Part of a small language model's weights.
Size: width 192, 6 heads of 32, MLP 768 GELU, vocabulary 2048.
Architecture: biases, tied embeddings, attention and MLP in parallel.
Training: 185M tokens, 3074 steps.
Each number is 500 + 25 x the weight over its row's rms, rounded and kept within 0 to 999. Layers, rows and columns count from 0. Numbers have three digits each. The size before them is the row's rms in percent of the matrix's.

# layer 4 MLP down (transposed), 768x192, rms 0.122, rows 348-384, columns 0-191
092:486451515562519529476470547483489510513483510526504499537513542486496506500464458497456512522503494499505489493531515529495458476528506472513539486484487473522464518461555464479529498518454513505449544522493495512518539542537546525518478511485488520533484437481491518507501516484501467506553494498544489524474459501534493510474489495513461489470500483494489530467484475491474464493559533450516463513536485515455531510500497509500456466505510516489502469511514500485489527517492470495521485490472498544519517481497510520490498496495464495510513504511538479542463519517529534506
098:496471449530499527516493467527483466512512558510527458521446517496472498529521448495498455483489523524487514492480492492499518478452536506449489488526484464520498465521502519517488499537523511496509500513510485467530505517516506523503483514509541567517491511497507495530523460506528520510466545474516547481510498507493451463503498511481463518483504456522500479495482502524475475494488470480516488428514490465500506518475486477535522490543488486497527512495500503534492477551516465490493539568533495524500482472488520458519519470476512530514541523477513480491459459474517520479
102:518538484510513497486545520488482506464472523512484514523530452475469476547487555489538496498504460512500499500512494492515485475490499507511538519514487502488499513488480521492451525487518484480445472476506456499464519504520524483525494471515476540495510489529481517534509505486491545556542500468482504507484509453484473541547437513452496557512490498514511534500501487498537513517530529486437524508494547512500431510490487496529533520530524500486492455494483500507490495504506491485475545515507517534488488516500529499461471500515509484514527534509491482505507474463473573465
097:508507521493487468527454494547481547525492525506501511494512568475527525466475474532496518514497486529505511490515474533488456517490509465512498534485515502480483533494522494481542533504497492468502485501504472471502502495457451531455522537517498521540554536467501525491483491514528496502558533515503530515512545481527511566512507487512490488519483536506485498484449481513491520544501522552482513519514517513503506495458506493517519497463474517543475521530473503500557467514482519492487508454478507499483457494523469468483466506492471538486451493481515463523517505547531495485
102:517510531505503513455470513500499511497467487468528500508545535517495525519527487470529454520531491458507520471479541473487493497482491502519490513500459509471500494494505483502508549468513494515486550501476521526504513502516507463519466505517497480467448535505479492536493518503520561457485529516533478484496535473440498472481504473521519462533529523498451546515482493539474459526521502466510514504509467465476471524497521495515472514514482490519485467517514521469560467579498541491526502546510504532491503504453505535493477511490463522502523489506514471481468454509491510499
107:456550498466510493448486507510501503511458505488497505496517538495476517508432509495481521473538538476495503532528506466499516504484505547489487490515515546521481501507508515432540506532477512519544508478506484474512468528519524496481515544513473497497489519487531512466487517410470464452536475509534515515478485480493514490515504544515515466513520529464488491492473477479476545468495494519478482532454457477447520516507486505480480502554499500490469486522528547512484499482493488484511497478536514517460484495505530512459510531524483506517495530522514497517482502546541513499
103:491528519518519514519505492508472505542471453491460524467511512520465478529510541510466507516510518483485459496495514457553522462532514441489483548513480484480481527540446495515486474515502472502470513492468456491503487445540505475532527499516499504473453518506485491474465552548499483553499508487460500538485506511500501519494500522446459479496458525491486541516479523502486476473464482468484496495475498490464513528499566498520507510488481548476497477534464481490495528485513510516490517498485517492491515488465490507490481468494538480454474518495447460488485503504473486483
099:448479493500513458507509512505476514488517525484495499500523477497493488504461523540432562530485492531501506529481472461547477498553503486526513483507458486504508516498504499556511455501487533520467480500530537531523486515502506480545435474477485439525484528463492499485506473493539493507474489505486505483510449504526510475527528476494509507520493511519491517497487440470519519538493503539501486494515477487507474493426502523475488492519507481507477480535544500525508523481497454499518512530480497511505506507519491546476502494473557518505465535473537488501519494470486543462
107:518548527487533539497501500524480481533480477462501472501482498455514513480485517487480461512550515477496502435500502490443489491496449513513503504491486533506500484450448507475517528488518480501526532534471509473491474509515475469490488498463517474486530533461552485482527447498536490477498494493489524517476464478499508470511488540456542483534487476508548468506493496515556525526476495503534496529500519455512517475480465515499502500518497538523497449489513518518554497478481476513466510497472496477498488543499543478506517548518512499530470471547472502507482529522498488520
097:479523491476481499479511482504511474541502496519472517478499532501500514583548494530494524581490509495507481502510540476537481485493462481505483472558522467531497489491529491486460529481514529540519460496476491517516480513459470553455512511495479512481509485494520471527519538503492458510497501494514546515506507495486526487507498511489458508468513486468497511517527520485480470516533465460512484485465493510491506466500510522470492521498491499511508471479479478495470476510511502514456504504491461510526506426541477453489450452503439476512488523521516503485500505510441536489
097:495527506512465517494557463484512520514488515499503491508486498491518517474455544515461469460515498489501486478511506538484532526524522458459529505505428501525537536482509500558504531533500488548502477544515480465490465486497482497480518522490514488528483461502516501497494504493503481490436465503531478544541511548483528497540450512513477496473504527524466496483513499477519505476501467520514525529516454519536504497478486444497518479525497504498496529468497508566505494489496498549480510507490491501510474530462517494549473501507494485532530516485503493492475488546479499433
098:512556502506514519487520457475499472504462490508487535500511509478491498528473526474517487479488489509486516469489533494512496512498515500519529476472531511537497538461519513521487547484529496502512527485538491527505488512487454531524501516528498501561524503529539496528518468524490481505517461530503481506500539478501515534495534488480472417477490470548459479509496504480521439513504501518450541506530531483505435482503521514486499499546496532517534503483447462505549467505465489503500546495531511469465542506483519519479486505527490515527508529497476505513495507524500554542
104:493494483517501500472536506512470537490488521511527484518524526454485510479523525462553477484491502452524491497528456475484488509495516479500514461489478536493498540522503525519484469549441488483501531501492530484514477476501512480502509492443472530450477523549492503524535477513475480490489483485484452495512516501494478511481528517500472511485514434496524507499561507495482474481491538483505527506487483528446494496458516518526490577524521538503534516535483479568493485479518499527504525463548495462478493521501490548467518514465508509505477471494504539480503514478511520489
097:504491493475468480530472506509463520493475462506501523523503512468486447482523486464553484490555541498502496524503481507540494474450504514486473476450460487504485486509457490506510491514466490522522490477522559490478480541483505512452479480501486501506461525494512500458525517523511495519499489511499467509499453479494502503506513544520527506465519510513500481498521487521484516486482516508528538466474508544499494519448490474460498519555455522485509508515471549540470512481515524488545496519513532518503510511475505500460460482494512465489515536585502510497509530572488487516
090:440505508514506516508453516505525554462501427485466487498521525481513503538491492459537474486538484495518504490531491510508517510451489484509505521494491530518470543528486500495468511483482474494508526524489481488528519477488525505488532504507476448477451485517503489545518500482496523507435537516463502506480480496495514542517512534542486497503483490533508539489535482525531523483525532553485510509526535495554516502496498539487470494494500492526508517498516532526499531504488482537487581550484527485525500494501533506501548462499485530523476546511492488518492532509483536532
106:527540514451460533484526512509446522486536477479506458454508520477513473504539484509522463524530512475478525555464499497498509513457520522505520522501503496502500531508523481472533542483509481447500512520483549484488512520485531504532489517494474504481492519467473489541523513500486473499506521469487491481462484480474517515525510481525527458469490513516507448503508498499454480532495518481464509496539516474421546476522484520501532515539508487489522519492476490508570442510486497532519502521541483502495486506473493541501500490531475492509442472500516529503488529524500507531
098:493496470509491487501549497478486497515473471499496540467462478512525447499497515495498498516525498522482479504521514479506484524523500460479492519434531507485520480546461503499495510490544479520495460533524540497461478498474498487488501479482483512518555496447472538504501519536479523522496515485490535525542497509516541540506516454522485483478510455504478477525483505521482449513543507496501495506482530456482464507506449466497471473522544497504485500504490566517517498460492530521491506481475470467473484524479539517507515431520503524559485501490467513482523518487508549476
106:473534489504515482484502530508485481519425584534489504520536464511473514474506485491500477542489534520529522550496489481498493481521507487540498528570488490529522484494515479518502497524537504476529471483470524498506467507515500510489484509514474475487509497503546526487493513493511522506486508479531478490536480501524488494496496533472524451463513489507498463487505473514470521486506491549484449516482496476529503493474505455538542496538469511487478440475501521538535557508479486486508496464513506502522437502479475517451506521496555493493453517502521480513520508493526457503
100:476476471498489515478591518469531516491536517475524514479494486484505485516524524484466451517468546474474489485491496479511467469504464518527503502487480504522494492441512515483499494503481520521533527496514557520520526493503533531457503518516562490511475509519475514493459495501491470500521501499529521445483536526499522488456502543469502483482554519499496488463493505508489512538508500505515525495501535490480528471491500534507477568492507482497512447553503524480527460489529516483532525469453535500494533480489475526553498474524494468503460503525489490510526495503494527517
094:503531513505536429499461506508477504486524555522509528489527477479508493516490500490535495484524490464462482474463492497505458499503494550516472495510510485504497526524503546518441491494517532480535489510541512488485508500509485537476503531429460522550543504532511493483488533497453481502494486473442506484529486496490514498485511534493499517496533569528520456535547507506524517501479524517487472503495438515477536512504521459493496515471505486509485460483467522437542515516493488476487477497484491438516511504470491526528519493496509498487486547514510508487508511481478508475
095:518506491500511508521514496492506462475493525521518499495502517590498497496453500541505527528476506545562502481530521528507528502491486524459505514458506450516522494521470553502424522508486502507456467453476482541508494527482477518505492497490490441503547507489513500467480484524500492484520515492471472526497488521501487491506532508489479466462464463489533491475463524487510495469504456499519462516486476511519528436468462522507511468519533485507509529520498539471517494505474520490532499490495519491524487518525482487504530539473559481510504504497511450496507526513530538493
096:477528508517486496477505521488546494447471505450503479495551494476462527452484498501510487521492500438501528480528497482493497513486539533487514514457503509502546478486508496503454503481525548504524503513472485531513542444484483514484458500483529484511531502507495511508524484473480488499449488516485540536493503467534469497494480501529518492503502497509468510503561503454509500495529493500446452519489478513479534516494474496523468528501507501467515465443518505519528466482528476497495517547474511443496481488520557467445496514528508468516495484498480522483538502544506534506
089:522501500520513480477503488476495429534492528470496486483480508504464469519477487522481542500521486493505531476473493496515488511502493490494510467528457469525483497519507464482463521525505478534450508503469496470485494549476479476541517489536481508464516518517521467472461523500431507550504527514497472510525495501558483500515534561517521489546529514523517507482509498551512516479501517498478486536488483532502485475478457490492489523481467454459471468513458515481504449524502505493447523499496493466529464519475490457519504531474470547501486499511516462520476484480474492480
101:498460533473456476487542475487512506530540505513511481525495496503467493518454496492572531453509533546506513485476522536483496501516493479465517529515525527465511544495476476527524526511521488498486542484506459434514492524521510469503487509493542558508485487477499462500510503515473536526519542511470518458480500491461542496490557546522479475517498532459513506531531507502502519520500499478494486519489522461525531528526465478535524530503510493524479501549525492500489508490500477472487490509486505525497531547502523544513461535489522511491491460499530475484514507478528514533
095:469480503491504507491560529467501489469492496453456483543504465469472505514507511492538518519482497513488499532500492526451529493470545539491494513523487524496477472517504460512532519527497498448508514466465506497547482487496481524452499515495477535469520489512500490469535526505503516478460546499501526456524537519469510517455523467486494496507509518487491456494477515549489522437512517479529474497497503542527527545474542507566509520501530505531516487509511493489468508528532511502457493530459499484505518510513465491476537538522501520523501437533499482495517502522474514479
103:500458493526501505489543500523499509522508470502548490540492529496522492467547506432528484499496503516551510507536496466527507474541494506508513524442512514469486484529511512503519442497475545478515473527468541486512525507495506521524512462471568469504488513473477522513508509510488511485475484496514478526492523515473488487497516480522554476511495485521503469533467493524522483517500536503557506465500509524464518481529485500474516458510461453506559514443486478496483467516510515473443505518489480457492443472495533482487532487530523511511469491520515518474510507519492490516
099:517500489449533490452543475502529453491459505491479453509474515523536464500492481479487492516535523475498499472485515530525453539499523501486466462501491477485498520531510493515530531516517470516468518467523510517477498490490474484486515532511492533508520453490507504493498509504477458506501490510515554487504484523525522478492539511478510512490508518520441506497517493508479481463528540502508530511472527495475559476540552476493507478521494558510473493512483479530507488504499477571503496499487518450503518511489448549483490473517427536491519490516521565487498504521514508530
098:484455496500489493482527486522492474520487500521484493503484541465470443470491536533469516495497494520550493490497500524532443501471485506505531524464508504479515539436507489506507513494501499500492483495506527510516509450448470498516490463496503459482460533515492500506513509522489491522505540488485462505481498473534500475557446532498479543552470516511504487518514475519546507487481492513505528504526518496517524504421526557492535508479474499528524501548467497467498517504539540515485475480421529474513514502504466512498470487526469500504528496479496479526490494507527513469
099:488437491453501473473528439521523526473504513506505460482500527504480544505530487506507509558517509516505500512536503463463524466427532483464495526572480548493541475516491464520528485519523489471481502530488500482511483511525513486519489509474510472494509474497505484523485453501524491532485479514478511503537526505500491496478463490470452524492514467526504500551494504487466495491487471509452476476514555511479506511495524483454458531480531470490499485493512459490458466505510469475544461491505523486514473522509544512489533482513494485464515497515514473501490512543509513504
106:490494487502516488524509486499506490471503501477449488519506459486493496489557494513479484505506513485482466504508520552549500497543516526464534432487498468542495490515471495429513524514508505452478510527549547511492508480491484476503508492493477516486504506484459513474527546487523499511497492456483513501465468444510536509523496466503469533458473534516506532511490510471493483456504504453537484502500503511490491495484504484484524506566520505528467504530545492475500513488478489559479483473495532486509550500503529523485496481521457493535456530540506474501516478521479449520
101:488481470492481516442519511528514516475455494523499510454488494459532472539534479531514560484470519535480512525526469514536465503502456489431516522470479453512523481518477448440482492482514520561484507513516503508490486467464489502521498489512493513502511505522519509480521478492493503487521490495508535507487472524500524441514480531494485550507519511526477528484520541516521468460522508482503507496528545475512502478537526526542527493483527507496508457463525489463505518516512479495517477457492506520496470451517477480465539496481489454501492484510500508491517527474488462468
104:503477458509547502523508513492476517484514476477491477484458514478489438511518483531496475488444499514519446496468494502477502529482495512535487550532514517484526487495532493489557554513521513519510488534474469493471500477542460517507503501507509500551472486468468466464524488530506490436522532503487487549526522494545470449493486497516482500542512524500505491486519491521508499516491471519507453454513534473483527504487465480537508504438505483515517528514531511501497453512506512507483506478505502462472513498474517524484519491548460483555508456486480483547518513502495493488
092:489460537522515486483509473489493507499477506538549488526504502509512488483516491513504487502526499457477509484520483506524525492472491476501505473487466468516515478512495458467478528477525473505471456522510517544498527486541545492504465513480488456535555492534463490465487487508506526519482490448471486531512509533509483495484519538531529480548488513485464485515505532475455559516492526467497525481518577504503500537567500523529502516514494558477531492491483470496461502494484461485470489493475495449498495521489503555468547488474532508504490524476507528498488508464513510519
091:487494489469524487471515529479515550518464508487509499530521493502483486556477475501493490516483465521495516507515499522472461473500547483506502554508488497521552496513525484471420541499525493480534497475537508483495474488490513518500497465565454548475562486547515543457489479489523488519523519504549537500484528511477497481530507486549508472535537463495532515528514466507508491507472479538479500482490507513542527507530505500506527553519479492509502533504506528499498484510483520495527505514457468480462514461494524491535531465490533528469522482501505484516506512495528516488
108:457441540494516494509499467464509534519530497534478481499510458518541513487539506568492488532483515490517508500461494545500533524506472480498466510479484523436512485465533525469561511471518528509533465472506512495512562492535522493468483562487526506557501478493461496517501481484521501532487478481475481496490497520506509517483461533479509477466491506529491535490471505459523500521506495495513512482498487521489483485538472485516507553471532507518490451485518538469516479485505525479473483518502503562492508517512504494512484528471483495513527487522486473493489517509499436469
103:517539481553516511539532479537445519476491497495469477504498499508503490526511482532482511517468441533535507489460460504512530516509510483498444458495520447516485484485511504434492527500494519538485530467460525501446473514494520502490479494444521484509505523528501487497446498531469495569531484494493471460500485508524511523531524481525503530537503525491516490500500482498516502503476496484491495501513560543494488506501505533508486547463462534497458526511535526522499465497505500464472485516486515499486490483517546500530525485491516480501470538518495496494534539477539516528
101:517537481508518485453536500495529467488507483487492505490510491502479463525511483478485496505474507509499513548509508523523507461509508512499469498504501450520509487467523553479501502510521517479469492459531507547535524508508491498512477542521523466528500496465486484448510509486467531529490470529474538536506522529473525498519478484492498455484531481519487551477565522425508514515496523524485523482513508507512520547478473537490498534483473462533516460514458497455506503483498491499455472470481514458481497467496490520520516557476496480503524482469456514511527522481528528438
# layer 4 MLP up, 768x192, rms 0.12, rows 349-384, columns 0-191
100:525494500496487512444501503477528485513522508485489487523508494450512512480498502482484493469491497518470475482494486470519494473456510480500488457509506492500577485476476495517490476483513492513519486533480500504471522528486528525505520520465442466494514498520500493508504514495468514498501520490526511489510468498519498524500472501516526538493501460498511486474489544420536526486531494443480526503490489414496520501504472458540504482480554517514509537516462537489478489532515558538482509511513448511529485474503537519475506468515534522472473473528499505555483488490497468440
100:516483545542513510493461471481510490577528484513515457505488449484491504485523511528506487471495502538455519471511517526472484511494463529482486513501452500501511519510492519478497517511468497472498505491540482532495467523538455520530462514458479575483517509529535490519488515470515454476464507432483498470469533540465502523489492487485511524501481513514511485524508494472514503497490498503464515539534490514473529530457537472464517461537487495460513498549502549484501528524501496505557487511513480501514545514496513454501487502494495490512527474509522482469481526490476486511
096:480506453501526484469457494503530487507502515505494496521466485510539456501475504536542529519509503473490492523505502463487466530534489473459488511520520461525532537459517510507528500466551536491496513440528467497495481548483499468468509470497492526532482501455503482473541506447512522414508512518550457480466490514493505492489518501489517509493504543457477519477510525489507478524486544480486503539504492517524504491500519548474499498457530501508480503534514494530562510489519497469524488482482487510493533492447492483480462484499498524459522529523503516487474512538503518505
096:496487548480493500467478506479525487511523474465545498551479575506519500482503461501465531503486498510530508503518513511518488520478469479535467481499492501464481488483492513451516501512537533473487547469488465545434494470500507449515509491505482505471439472526506490493520522508540507493537552497509487475535481486467505555479489512501485474482516507464483536517484488509479478488506528510492493505510440492473507519453519455509542502470474465565528519534507508484482494492510528511522508550487440499507488485486483534506512514506506483465523506487490480485523501538508529521
109:488514515557504532459504497520548503473554524496491490519501460490522493475539517526490468510496521479542488546519501515490507522507488555498425558514499493470459508498549525482513566521498518447500532503481494482529505502511473523500490509488535552493460499492497519502521518451511507476479477501488535484495498548474513482446508514474470502525505485502524513466457491491503505458489472484511478537473509533524530496498492489535488472483528543494509476490530532510505510474512456472485503506519466492493501527509494506490549479508460538458465489456491462513481487499520481510
100:461547446519521507476529502482468485454479520512505533492489521534522489494500532516504475502534499497499483498453492482487490498481479510504520516510531500510476467537528444493523460498520534476508535514497470446509520504541473527502512520505498463515522490521494519507515464470535458518554472523500514494543496499501536471484450491522495528470483493473535509524471532498488529511479427539460485480455495538477522526492489517482523530497452472475489513519470506516538524516510490513491529519450491494497513450502484505496506545514507516519525469485484478531438531488490484528
098:547508522509500505493470441481515445559518528476539498514525489500489507497488500550527503485506493469521504535490507514463497539514540495496498497442494502478551496506535527491513489478486477446514510453483527510477529497476467497491519484490472547496519496483491480524553493506524525487478514532524541554523503479518473485560461495510483478469513485531505534502496519485502478511496471461533504506456513486478494491504502521503520479491487523485527490521497515459511522541542526528524448501518463504526509489484522488534516462503472536512522490485505502566504553476512467545
101:510506516473514480505486503545503498522499482506565515497515522446451516519496478462545521505479473424479516477530515494506498430496513503539480498494507548475488473475480520449531491467488516491486547466462494489494496518484517555484482531467486487495464464445563513518501522493512489512501542487514470500489468503528494484499484497484498483455504492513527477498512502468499498486541521527505530513502481510479504518516507476503548469445505534481478460506520486502499450473565512476515498502485483539512548500467538480497529521509498494515500471514500493497544511521499480484
099:503503489495518509499481486484516493481481521515488486489452497517481486519510492472508467501473469526504499525496500481463487460500543508528510504494567507461518477551482534525495496513518503480491465473498496517498474491463486487498461484549532512525500535509492492524521467466494508488495465522502505510468457464500484479466438520490490505485542518522512505466455503517546557560477524467502484462499557535467472498490548512493494464504512486505505504499498450498526515480478520508486487524503498540522531473490528482527551463535486520499493441538466471524501535538460496546
100:485503536536499529499459532502446510489578498486496470492461508555501503544500499488505534513475482492507517486523498495502543471509495516518534517488475437448515491503490520484511477504512470465463523482515516466520475485498513507498451485502536494495445519465470529502529518487505495518481492513485513531507504483481483502509493521511459467509515560481492545501461525475493499523490571505517512486496487457508489537500488514507534549500514515483528495548540518453518481478447472519507477517488521455511523509534517517514454494497525447477482532501477517482504530498476472506
099:464508496510496485508520516508488513546499500485487523501488504508454471484490482482472511503472478502472473498535493534502487531501533479527475476501485472535467501504477455482487460492507478449546460470526495509505506518484496490484498510480500467520509482501480454502506493520457578452510525467494476522512534437482507462548516494519490492514490500515446482527450515461512477522452497479509548485472538514517525525474482465492519487474542508530522517510515516523475566519477537477508511521494521515543551501521487513514458512523517484500498485473461506505516512552509531538
093:520532467490493530486522492531500525492534498491509512491564514470480526489541500475516495497508501448471517524501472472485532501545469521540539463490539526523495513489557509457483464525514460481528483481508530527513457533548493524481478494472516497456522462481462502517474501494480472535538490451526516502456516473511528493507495470482469500495486497450533504547542497492486502476509482502465515486521505482519493559485504512495468482542538536527502519457538488527489508479504534507470485509561533506477466485516529506452488487506515511474495511508519499485522517518517473488
098:487521503527521513517470486509484507485485508528493475482552471469530521474497448482476526506526509535480492511491484499507488533526528521469511493541527460555492505517529531469548524505517522491502463516526509482467487526499488492501473552523521503485465505492496485530517486496485511548527434490510497526483471494515549471494499480485493417448522569489523506490498481519504529488503480486489500508528493471517463463540558466490515534543487483534482456469481487529488501502504511503514517509506517476467510536517488462535480527515484521508490505454476457532503472509479514480
090:503494515513525473518481469500482499543517452516494518544490501451473491454490556471511479515466547462530516492514484502506467540521483477460512518486496497484481532474513516503512523497518473487501496445490503507513487533424543501496507501541520534485445489478467485526502491523498543499489513519516500488492506480495512523496532503508501500471513499473491489462499516550476443499553510505489508507481517529510484472493543522496478462530515525509483433523509461471482536461511483520496527560500473487486488524516500468490477542479507516510523554554448509506477485496489508498
106:494516533497515510467472474486516522495503511505520564483531506500521543523492547455522535504489455524465506521511533530518538505492483492532507499482520475500478541487533515476548482470527502492523468479459477542502516488514494466462525492490494498523477535485485496487508482503512504506458524509477580530496438483538526489504544470504477455496498502490446514511503560511486492482515486479457475518489478474498493528486462511499521494504490534501540490472523510528523503565448537470497474456515513498510459485509522520533491457467504475483473481497472489520509521499505498502
103:479504498512486481520477467516513442476553468521513507513487556486486513470486520498501460508493452533472477521488527502485518484490505486503526492530520440475523474515487534493507439481505484513469480509507504471505497467492541504494495520484506495526501470494551522514442443490476515525490502560540496474524537479448486525503533534458486480479490511537535530551501476491545525507497506488488481506489505471512556449478490446507542496475513475500493510534528507500524490496473498495498465494514534514498543479507473491480531529488503502461475518440529489509507512512495503476
101:485472469542522508519522492489514559472480520503473464512518498480453503500509462459507485479519511526529496527431471501478500535527521482507483552512487479490482507506514497483475517517498507496502490558427506476551467496486513484485509529505483530458468505502537528542442464517501526472481485505497509471532507514498475543490497499490526522481470501503508458489521516482472451528472473520502460494486523509495458508480522459536544481493489514496453477532472481512540555501479487509516503504494516488483499495504459501506548477543545505496458518524518512523501511509493535471
102:540518524499514488521548501487455496505478511533476468499545447496508507514532511494525503498487509486478497504505505495484476505495483502490507487425491536541500506471532463505523490486490483485510478503475487555512491538519491511465527501502519512504459542514470490487462520473525485456535488522494498519481525513524502518471469454536516480458541499474508526529515508478493520482546495505462485497513546476522453488524498512538540514465491526537481488493536520493461487506477582497471488444472526502528496457496480491496512477484454523510548518465499517468522478465494509468
093:494507513484533535508469421516481445506525495513516480501506476530488503514517512493513477529490498541483504466463457533503510498505534468463539523510529484496471466503490533468478527471523513469505530496480474497509470451472480506515537493458514513546511514536454495476505547505492526497470489521468465455504500540498484498505549546508507494514541519522524505508482530511471516498463500514499524477514504565481513540527460489502473497501473504488469506500501526519473551501481472477505477529484501481525533470463486500525467476451504501490506531441491501497467515472543516511
098:515494479536533543536467497500487463513507461472495553497450541480495486500517508522495503506502515486460467505531485507469526487500501452510519501499500500461530518472506460502531555521542497494516511465467464526496491526482520481508469486499464533516479535521489528496535508518556504481491518471479522516478523502498531519498522465468501506499476508464527491521513531465467484515468529474497513518549461490501495513494488516486547458464533486504492470470492516530468498482535504474539488484470507490544539515520485487500514445506472492519567485447513559494513488510535474480
097:499533497485540483471487506470498502502516477470511505527508470557491478537472500485538517472489476522506514547491493456504473527492509464489537522464541536517505480495519501477481548516488460480513525491466536465511477498516509474500491547497523550492477515464483487502545494488521441465470517505491511481479500515494498495469439474480552511522528497528496521538494539516439506566541522479537535482526486489489469521569492511532471512471527515501516477500512505515468509480501497466545447502500488480529521491503515492488504503497480544515520515475509514492530521511489479477
091:510458474493500471491487484491481509498478488531480499514531500466496479490478465452510530513530504479509505533473479501515499485501452489473509482504508509525512504534515550531486469528506513483496491496507483499472457567483500477530529501476530494502552544476482503521516520535531497470577492474497481510477471480517507550484559527471516481535522483522495482530509497482513510518482483528473542506548492500513531442524523528524503492507507515504499490487501470538468492495511462508473553507512447481505526474456500487562469472515525480511472522511508451482500552504453514489
103:489516539515478508501496534455518496473484513496533525543489518525519516449544537459502512550480519477497489488551509492508531517491490486519494467521488515509522453515486455455481449488482545460507501525518492473517476528536475537517465467483500464479513550505511496512522510495499453523480526476532473464531505482499456493509469450503469460499480487490476524498464515489497486450513505499481495531483527532471524475469506484466490508478483522522528495512460473476500451495482516546534515492488543514461504451479503497530500492517505527501453528502483515463477480538517517503
098:502527514475500497485468494520459493530489563528464494478505484528487502500447520488458501506474519491488479465508525484515483529517505506482457506515519537485534540518467456479479482513442557532496502503530469524494447526490530524524495454499520470494508498495474521501524493526557461488505519486471494494511459468476521497495536512535498529440479525517528520507510498485515470483507459490506511503560505468464482515501505495532531528548499459484498495539491503519516507438480454486520486509540505476531501469518464514500551500515500525516514506464528480490517494469466496495
095:497513451476501527489477504508500475480509486532499528498517503531522493481474528434496527530484537494529480482469473539477481486507475508478495472457554527502464484511472504541525519498518500487521481510493499488493497484548478543525520486499549526511521458517500498501515529453463501525540441511499500507496520513489483481478478482493510500505452489494456490513474492491533498501523482499491500495538492423449514553485513536480490494505490477525483462494498502491516462472513478462477487553495491512504547502487509519466519490447517460492489466551560490477515479510531449503
102:462494530521466489479438513486484533486526487503500546498527483480478519551501513505520466508539500499550542513522499465486531461466554530512518503467480529520502494501461492513494505495459508514519475487533577465508490486522451500516503480498522523506494499499478522462462511523495468484503570507525482494485490496521475491532454506454476532503508538534491524509502492460514534469506495489560521500506488517534512472513505486478472451489521502458505475526486513489529500545497481524499494475515512503504468460510525526485506459501487536535495458478474515540488512526513538508
105:530498445507516522529470507456502517525503488493492501500474486539506536499475551526504492488488517510497494474507489483473485497530512543491521492486462546488505492498485515545510445497473493490496499527507508522546478509508444463510521532491470505522477465551484488505493488509460499495543422512472437486514452526491489518484514470520499507474490534527449494452505511491528485518531520497504441496453487481513497465520539516499529549510457546476511497515483490461477506520482511478494526502572474508516493503502512495495492468471523524495516520498497507509520496547495471544
098:508477476526522526498521552477510451504529531526509489547469499530498483499503505493531526487484543502520500486465457470463478509509463498480503521485500493467548510458450466495523532503487541531487505499504510479492454513504491498503511537496501527512488554502483495527525507520519494514568549507481524453491469528500508498493491505547496497488479511521518463520450488498504456467523503467462486495480516532429509486537487515521501488511523475473509510512475517454538506486465472473484505514510510486507510494477478478539524474509458469473486476484504522474515507530429462536
106:506509540486553536528471473485486510527519485499562478486478529523550516473518500505499561497518520470452497481487486484510471534470463477499452475523516475524514495487526488521509516475478497487489512484445491506500485492457528509545470459491473511468498463547500530492507507540460542486518520500519508481515427496464499507536487472512509504499483520476515550491491473475509464539460516469512506501487491515500468495449488510491535512463515462479491475520538499538476527500503546463508478523508500484509520519490485538495497481495501438508509481500462509492527490550514525506
104:521476519434510506519507473519468469501505473562477482468497517478500526494488489519481513498477512504509541548533489466496513500447505478504497470534532487500467489497528491458487452487501504455479462497504520540523502506529475494494530504495540488450498493512502492530473492510530475487515487495494454494476492449525514489494482472503503499500553537521522509516491459538506534490476501495499473530481431537473497534510491487542519497460452497514499502510520498511493498483442518502503439481494502507556495537504515513496472503545459473503494544501473486534540499545455491509
104:512462534507536523514515470495506464484518502536468508507560489525492499491490544456526460506483512458505526482534502477536481521486516476471508533501507514517565501472530477456501470441499482474509521514480505518518475522493483509485520484500517462512490465534488476433492546479526530481491504487490445527539480460457506475534524488520537498524530461464496506505476507511481492490424505533502494510508531488481511488505489506552467503477512492467503448499492487467485509552502506472517473507479526481532524523487481517503510512499468496520491489486502529495470468526549486478
101:536522460514504537495519519463488494486517521458450513511474517507490507526526522516482560478498495489483490530480531520509484516487504549467506492500506485534487523465468527474484485551493542466464529450474466453481482517481476542541517512514499526467453470480507489504522479504507459531532488493515495474485516494474487475492518483484487543484509480490529519455510526499529490503474506510498464516516476521511529528527483504499467523473490498502491477493530535541510524470545531494550504489522516536542513527459465512550462496547514492541513533488509537476522523531458497507
091:484488524539539508504512526513504520544528473536480454503492499513522509467549463506521490480538528458488507459482475481478482510483487495493485470486443522493542503483499530519467499462556466482518517526503492510504448548474459545465489552422487501531557468524519498512498511505484543469501494476485480519468502460467485521491501495512450511498511502517458464492515489510514451487485510482541492487477475524515525467517493519499485510507509525504468488476489466525480468513545499501464519476495545536512505500476493511482521517501468459507501508486484485508507506462502531467
101:472418526507523469506478526570513535533479501529502505539539505554489517514552504498475503522485481528504510491495512519492525468525518514512504549481531472501483481472474483468510500516505514504504491494499492481449503507500569486522503485510491509479479511481543485470496509511509472490480534505451489502490500501474444489510544539516513465456519493511463486499492489493525477525507461485544495521476529529511564517496528456522483502495471504524505517518524515535515504452500469496478510481511497493552550506489456464474441512508506535469522482518481500493492508495477460510
107:491483473503515476490471471484509504470489488438493468477495514459488500517502500503499495491531481486549504480457511540444532482510487496510504508569545482483522502456536482468551479522523536520532516531486501517527511516524439492527538539498546532482497472501527514497455542529503508496471466526529529471486495523475494493487472479513489503489500523524510492519471527506492476515498500463511474496485505533501507523554536514490529536505475479479496475489508523516474503476507471509493498517475525495499532479546506551502548557481499495502468497517471531482512465424475516497
097:543494436494522500510498510562485501504486486510476484520512502456478489468485517522514506540499497540529527495497516535529507484516470495496459486502491521529468500567482501477553523437522510500527486488522515507471450480501513504496482503479509532520531513471474461501452489463489512505543446526501477523523526515480532504541457501493490525530489556523536501523435454503499479530492487495507509527508543549556477519501529481495479535467500487527494486489492514501495529529531500518478546513514482505474510506501463544494475483494497468468496513482527530500504530486507515488